config.toml
n_layer = 11
vocab_size = 1940
norm = "rmsnorm"
rope_base = 1020.0
rope_fraction = 0.5
optimizer = "ademamix"
lr_head = 0.0045
final_lr_fraction = 0.0
batch_tokens = [8192, 16384, 24576]
Each number is 200 + 40 x the weight over its row's rms, rounded and kept within 0 to 999. Layers, rows and columns count from 0. The size before them is the row's rms in percent of the matrix's.

# v: layer 8 attention value, 96x192, rms 0.0633, rows 14-24, columns 0-95
# o: layer 8 attention output (transposed), 192x192, rms 0.0671, rows 14-24,46-56, columns 0-95
v14,087,192,228,113,158,182,253,264,162,153,200,154,94,213,177,280,177,208,295,193,208,201,232,184,151,212,194,210,155,191,242,147,163,212,203,220,175,194,157,171,144,193,234,239,213,175,169,162,283,229,173,182,202,232,228,139,232,197,263,166,243,328,258,174,118,160,189,214,183,248,148,222,164,204,165,158,193,145,160,189,258,193,170,151,87,174,154,225,149,205,189,195,124,325,198,199,236
o14,081,265,158,164,194,207,181,188,137,223,230,233,260,252,270,164,170,206,178,202,183,132,169,126,140,192,258,232,187,188,214,163,186,182,263,276,192,204,223,239,203,148,184,145,178,189,180,169,123,146,230,215,92,194,245,173,195,231,116,293,165,262,161,247,260,161,182,223,191,231,167,245,194,220,207,146,197,148,241,139,192,158,159,230,179,125,260,129,178,186,270,237,221,198,148,229,190
o46,100,119,224,214,181,193,227,132,164,194,202,223,222,185,251,172,190,188,209,188,236,154,138,155,228,235,185,256,274,187,244,152,257,208,190,257,230,236,232,219,171,225,227,144,218,157,292,223,144,188,197,209,197,177,136,262,171,199,115,267,165,108,152,228,227,199,176,234,232,206,231,191,209,228,243,223,231,218,220,191,224,224,199,195,243,22,243,143,223,194,310,180,258,176,148,172,212
v15,095,210,232,132,158,180,229,249,189,261,181,206,143,218,225,257,152,167,240,266,231,153,231,169,214,207,132,166,151,212,204,161,177,168,255,138,211,211,148,200,202,179,189,277,294,245,284,220,283,214,219,163,136,249,213,154,221,193,232,234,229,173,139,229,87,136,154,183,190,257,178,157,208,198,126,223,171,245,175,236,168,191,187,223,187,189,173,197,150,225,206,195,177,195,169,194,167
o15,084,197,167,135,151,225,244,224,243,296,184,170,186,221,166,184,179,232,275,143,219,171,255,161,191,243,226,211,200,172,206,214,229,224,209,196,164,222,195,171,217,194,215,225,238,132,303,177,158,203,183,176,178,186,193,230,233,176,247,170,195,171,143,207,173,167,184,194,211,216,189,291,161,228,244,281,171,176,249,217,180,228,229,215,196,28,210,209,226,237,142,194,166,168,162,254,150
o47,114,156,212,133,209,226,260,200,187,222,225,171,173,244,180,161,264,222,237,168,201,210,206,203,247,230,203,226,198,214,301,260,298,168,195,237,187,238,225,161,222,204,276,221,178,159,246,192,211,221,197,142,195,210,157,243,206,217,112,168,158,159,75,215,201,272,205,182,228,242,252,232,216,181,239,237,197,198,203,220,204,250,207,224,221,82,235,191,331,237,224,217,228,143,238,178,165
v16,106,177,146,179,169,235,200,206,202,234,213,131,220,134,161,261,173,199,170,167,184,174,64,151,105,230,202,221,226,190,197,94,235,163,209,204,186,192,175,227,200,158,282,196,103,149,176,111,211,174,238,190,143,150,169,144,186,178,198,222,247,244,195,199,145,165,191,227,209,190,223,200,162,217,242,243,212,177,144,183,231,255,192,211,179,225,208,181,215,174,222,240,151,246,200,219,151
o16,108,212,117,204,126,216,169,192,191,283,168,142,267,172,217,75,211,193,169,262,170,174,148,179,219,179,188,196,236,241,207,150,188,171,266,234,157,129,206,187,194,135,202,130,181,201,211,199,212,184,195,216,237,174,213,265,172,209,263,187,153,182,155,251,252,184,173,245,202,277,210,174,236,245,195,187,207,142,213,222,210,147,135,192,164,161,219,225,117,216,256,186,139,184,185,189,214
o48,110,169,187,197,174,258,166,231,166,188,202,185,258,222,238,110,193,178,199,206,204,127,150,165,244,146,244,147,191,207,192,220,219,208,237,228,194,178,236,171,119,152,217,183,145,194,165,218,222,226,183,213,245,186,226,247,209,196,272,239,205,141,139,248,191,157,242,243,203,282,175,144,127,224,277,177,206,193,230,203,199,139,217,221,132,159,257,215,112,208,259,125,210,208,202,153,210
v17,099,184,214,219,222,203,247,195,200,188,203,233,142,271,270,206,273,162,251,188,205,229,243,200,244,197,196,207,171,198,230,207,244,236,156,186,251,197,161,142,144,217,164,234,265,218,149,285,101,294,207,251,176,234,243,195,197,267,190,187,210,207,164,256,258,212,212,200,194,291,217,188,227,178,187,193,202,192,215,115,172,119,161,271,176,196,247,219,147,205,165,130,236,131,200,197,261
o17,112,172,203,251,239,187,184,140,201,271,253,208,145,211,199,263,180,196,227,237,238,219,251,210,237,199,262,240,226,182,230,161,193,255,167,221,180,222,201,230,225,230,209,199,185,232,265,232,154,154,223,219,174,200,230,177,236,245,149,240,234,214,189,199,140,261,246,211,161,166,110,241,221,150,149,159,178,178,227,181,138,218,251,149,235,272,229,189,198,230,139,274,250,194,259,154,270
o49,100,152,203,220,260,189,186,130,198,259,223,185,207,113,141,248,181,200,195,255,223,214,270,265,191,237,177,220,235,199,221,201,172,194,149,173,190,200,216,241,221,238,224,207,204,187,228,172,117,161,248,195,190,182,226,148,188,230,160,210,202,173,252,232,216,252,163,220,199,162,162,246,281,169,156,166,189,190,241,162,157,237,250,196,212,222,229,147,241,216,96,237,236,207,191,180,257
v18,111,218,184,206,230,168,267,213,251,189,217,207,182,203,153,185,231,202,127,162,164,193,156,241,194,240,227,191,168,153,287,244,141,167,232,178,149,219,164,252,260,189,196,256,267,243,212,229,221,160,170,138,115,225,121,161,204,177,203,166,140,240,269,234,152,187,232,260,146,198,206,263,171,236,205,238,219,212,171,213,202,283,185,190,168,247,160,297,247,266,195,289,221,248,182,240,168
o18,114,211,160,145,158,246,126,218,207,275,217,227,257,164,193,147,203,159,154,191,228,213,176,215,187,197,165,283,189,269,114,269,253,156,205,223,137,216,184,223,209,240,192,199,205,204,172,137,210,211,234,222,157,216,195,186,265,222,187,146,158,229,225,245,223,156,213,181,238,206,197,204,143,191,201,210,183,206,203,268,159,227,178,242,227,176,166,222,208,169,35,231,236,175,216,211,135
o50,103,272,202,182,139,235,212,172,175,231,276,270,306,220,185,219,228,184,196,163,183,187,155,200,227,206,183,280,163,299,160,255,201,208,260,230,208,182,173,168,192,294,204,165,244,181,231,115,187,162,229,215,89,231,179,192,269,200,193,159,147,191,220,202,201,178,237,140,218,198,227,192,136,190,173,264,206,235,243,359,190,226,173,241,186,183,147,181,230,208,137,239,189,127,208,288,135
v19,094,179,211,209,189,221,230,168,222,147,201,262,268,136,294,114,210,179,123,115,164,218,164,180,137,330,214,154,212,158,221,230,226,254,198,251,187,174,194,206,203,189,194,144,130,169,237,211,131,254,239,160,191,166,224,173,234,215,248,282,173,155,177,244,243,227,237,248,175,187,201,269,245,180,243,165,240,193,218,117,186,168,198,202,270,207,218,263,236,241,210,228,203,198,186,230,218
o19,091,179,304,206,226,186,186,201,279,224,205,193,130,193,187,159,223,176,144,307,130,260,143,222,230,199,162,255,224,219,189,227,240,187,171,215,185,175,235,215,241,159,215,181,170,269,252,197,229,244,220,202,260,183,110,234,143,198,217,169,207,208,153,157,253,232,247,192,235,135,158,112,215,160,210,232,206,174,247,229,155,220,178,161,236,207,241,224,184,204,115,224,208,194,252,149,272
o51,102,197,270,181,223,205,191,226,280,211,220,182,192,235,169,156,223,182,167,289,135,159,197,268,231,184,228,200,147,201,193,217,150,189,203,215,160,151,266,236,257,136,214,236,151,208,217,195,239,265,168,116,281,182,186,205,213,160,211,224,217,206,166,209,263,197,217,180,215,171,175,151,184,153,216,274,165,197,238,201,188,175,218,192,170,286,255,199,189,220,160,213,223,167,190,149,327
v20,088,194,147,248,224,157,302,212,217,230,198,234,234,220,154,240,203,179,266,162,138,196,237,276,209,242,233,195,164,210,298,209,174,170,212,207,198,197,184,163,193,214,220,259,339,176,203,211,232,223,170,162,182,176,227,193,207,191,233,105,229,213,270,298,196,215,202,204,145,185,157,256,137,210,251,196,152,199,210,248,244,231,190,233,216,223,109,233,197,221,196,226,192,220,234,202,196
o20,091,215,181,157,138,201,196,173,158,239,192,264,264,195,223,180,174,240,215,167,228,191,250,208,204,153,225,259,187,246,162,233,242,265,191,183,142,246,198,189,140,292,202,245,228,217,170,192,193,182,245,228,189,264,265,213,236,269,239,155,171,236,202,210,154,179,196,170,185,227,189,262,201,213,179,144,248,191,227,247,132,227,282,248,224,277,185,154,263,160,116,204,188,205,190,226,189
o52,092,232,212,186,120,182,182,156,125,248,214,235,229,276,206,193,130,185,241,170,236,210,191,153,271,153,239,235,189,234,196,195,253,183,158,189,169,265,202,161,138,313,237,145,206,205,219,185,166,156,245,289,173,239,188,201,209,248,220,194,108,218,205,169,192,170,195,204,196,180,206,181,244,240,186,146,224,220,230,321,166,185,189,178,243,228,243,157,263,141,122,198,152,204,188,243,134
v21,111,191,243,110,164,176,147,203,207,164,209,218,157,166,126,171,175,243,213,252,256,229,165,201,172,182,196,201,260,225,213,215,224,125,112,220,211,175,210,234,157,211,165,145,186,163,161,37,207,164,152,214,233,191,191,200,168,169,173,240,198,244,279,92,193,177,181,211,194,164,215,244,183,192,162,155,204,197,185,245,254,231,268,132,198,212,195,114,169,202,201,151,212,286,240,212,192
o21,113,174,235,198,180,200,208,157,248,124,182,211,171,175,191,199,234,182,184,227,243,218,164,246,153,196,206,140,170,142,179,204,172,187,224,243,197,241,207,219,158,233,171,146,205,233,91,192,178,133,179,222,171,167,199,199,222,110,157,206,233,176,219,200,226,185,111,192,234,208,266,180,192,199,196,205,150,216,198,158,296,198,87,204,168,214,256,138,212,218,330,189,246,232,195,169,196
o53,105,219,288,242,197,146,236,215,247,153,179,232,157,145,198,173,242,215,177,207,249,199,203,209,156,224,195,177,233,147,184,164,211,205,228,266,167,229,211,236,191,217,175,197,156,245,171,256,207,176,158,241,185,131,180,202,218,137,217,198,279,208,208,163,182,153,184,204,224,156,201,179,239,179,214,188,166,194,206,141,244,193,104,200,195,101,227,206,207,252,323,197,237,201,214,163,216
v22,095,181,154,260,165,145,217,190,200,300,184,255,145,226,210,269,209,164,264,236,222,196,209,188,253,247,185,195,176,234,206,195,216,181,217,156,228,207,201,201,317,223,146,315,302,198,208,265,191,200,228,237,220,160,210,221,275,156,144,241,246,157,146,162,169,191,155,196,227,222,225,204,203,139,167,228,213,266,197,157,272,183,177,177,279,184,167,213,202,170,212,189,232,138,141,185,172
o22,090,145,151,163,194,235,248,250,231,314,168,145,160,188,139,238,205,230,233,135,230,234,302,181,219,176,214,178,208,150,199,194,258,245,201,189,173,250,147,188,162,255,202,219,232,162,262,185,170,187,210,162,203,188,252,216,197,155,249,140,216,158,201,185,94,212,159,189,190,224,174,243,204,213,193,218,207,202,225,213,164,239,253,240,175,103,198,171,232,203,103,186,169,216,192,238,217
o54,098,170,232,105,262,228,233,287,213,307,181,143,129,235,160,187,249,243,191,167,215,263,283,183,248,157,234,175,163,183,243,274,301,153,220,257,151,246,168,171,192,207,241,249,153,184,199,161,229,213,213,130,194,220,238,172,220,223,156,143,183,221,123,174,143,246,188,198,163,203,164,226,227,147,191,195,181,213,185,222,136,220,202,259,191,199,251,205,273,233,126,225,208,172,234,188,167
v23,092,219,157,260,250,181,227,158,259,167,221,194,180,154,172,136,252,160,158,162,176,212,196,222,208,205,222,213,189,122,188,222,219,166,211,216,189,174,241,264,311,187,168,182,194,210,203,260,146,132,231,221,168,164,103,215,254,177,124,220,155,186,199,151,253,225,218,232,213,100,215,186,137,221,192,243,223,240,209,166,206,295,227,102,209,239,186,269,252,212,204,282,229,183,180,244,101
o23,093,150,139,253,222,203,230,213,250,190,220,221,210,119,187,175,190,221,226,221,192,176,162,252,239,135,114,243,210,232,146,185,221,154,237,186,219,233,202,190,176,258,167,173,192,246,187,203,171,246,197,178,152,210,237,181,196,215,248,148,220,169,306,234,232,215,189,124,225,178,223,152,136,261,166,126,220,214,182,222,220,229,193,184,249,223,153,261,209,177,93,161,209,272,250,260,222
o55,104,279,198,205,239,204,179,199,211,235,221,241,219,204,180,211,173,216,199,212,164,225,223,223,176,126,201,196,144,180,108,224,178,193,268,199,182,197,136,181,152,229,189,172,202,234,102,166,191,215,232,233,150,219,244,138,199,171,233,162,216,272,244,213,141,192,221,151,159,219,176,246,199,190,174,91,193,170,200,238,161,168,171,200,204,375,198,219,142,186,100,173,188,263,217,262,206
v24,083,194,203,184,174,225,222,213,181,173,205,207,216,149,229,123,196,149,183,124,160,203,184,237,163,254,171,166,159,134,138,199,188,198,238,206,169,205,154,241,245,169,152,197,189,221,232,192,231,202,235,123,179,242,121,117,265,189,269,259,183,200,245,175,231,164,217,231,160,176,179,209,169,179,208,105,225,215,172,90,217,190,185,98,202,171,179,249,227,213,196,214,177,306,158,204,162
o24,079,163,242,229,219,195,193,255,244,176,185,197,184,182,165,157,221,203,171,213,169,228,111,192,192,157,141,223,237,227,183,257,271,175,200,266,186,156,218,243,175,151,197,122,189,194,201,204,197,235,230,211,238,225,180,188,171,197,202,137,211,211,201,167,257,197,216,175,269,129,185,124,213,193,250,232,217,198,234,246,206,243,158,207,208,103,210,211,186,147,136,216,225,210,223,222,221
o56,087,176,218,222,235,197,237,172,289,195,201,195,169,194,198,169,193,247,224,179,192,158,117,189,245,173,178,243,189,234,175,239,260,184,240,242,204,147,225,238,204,157,226,188,219,206,207,229,209,196,194,173,254,231,187,224,214,175,79,152,249,170,188,229,261,218,215,186,260,173,220,172,176,164,215,295,195,203,240,199,214,207,174,211,132,179,261,179,188,217,251,201,274,140,202,185,305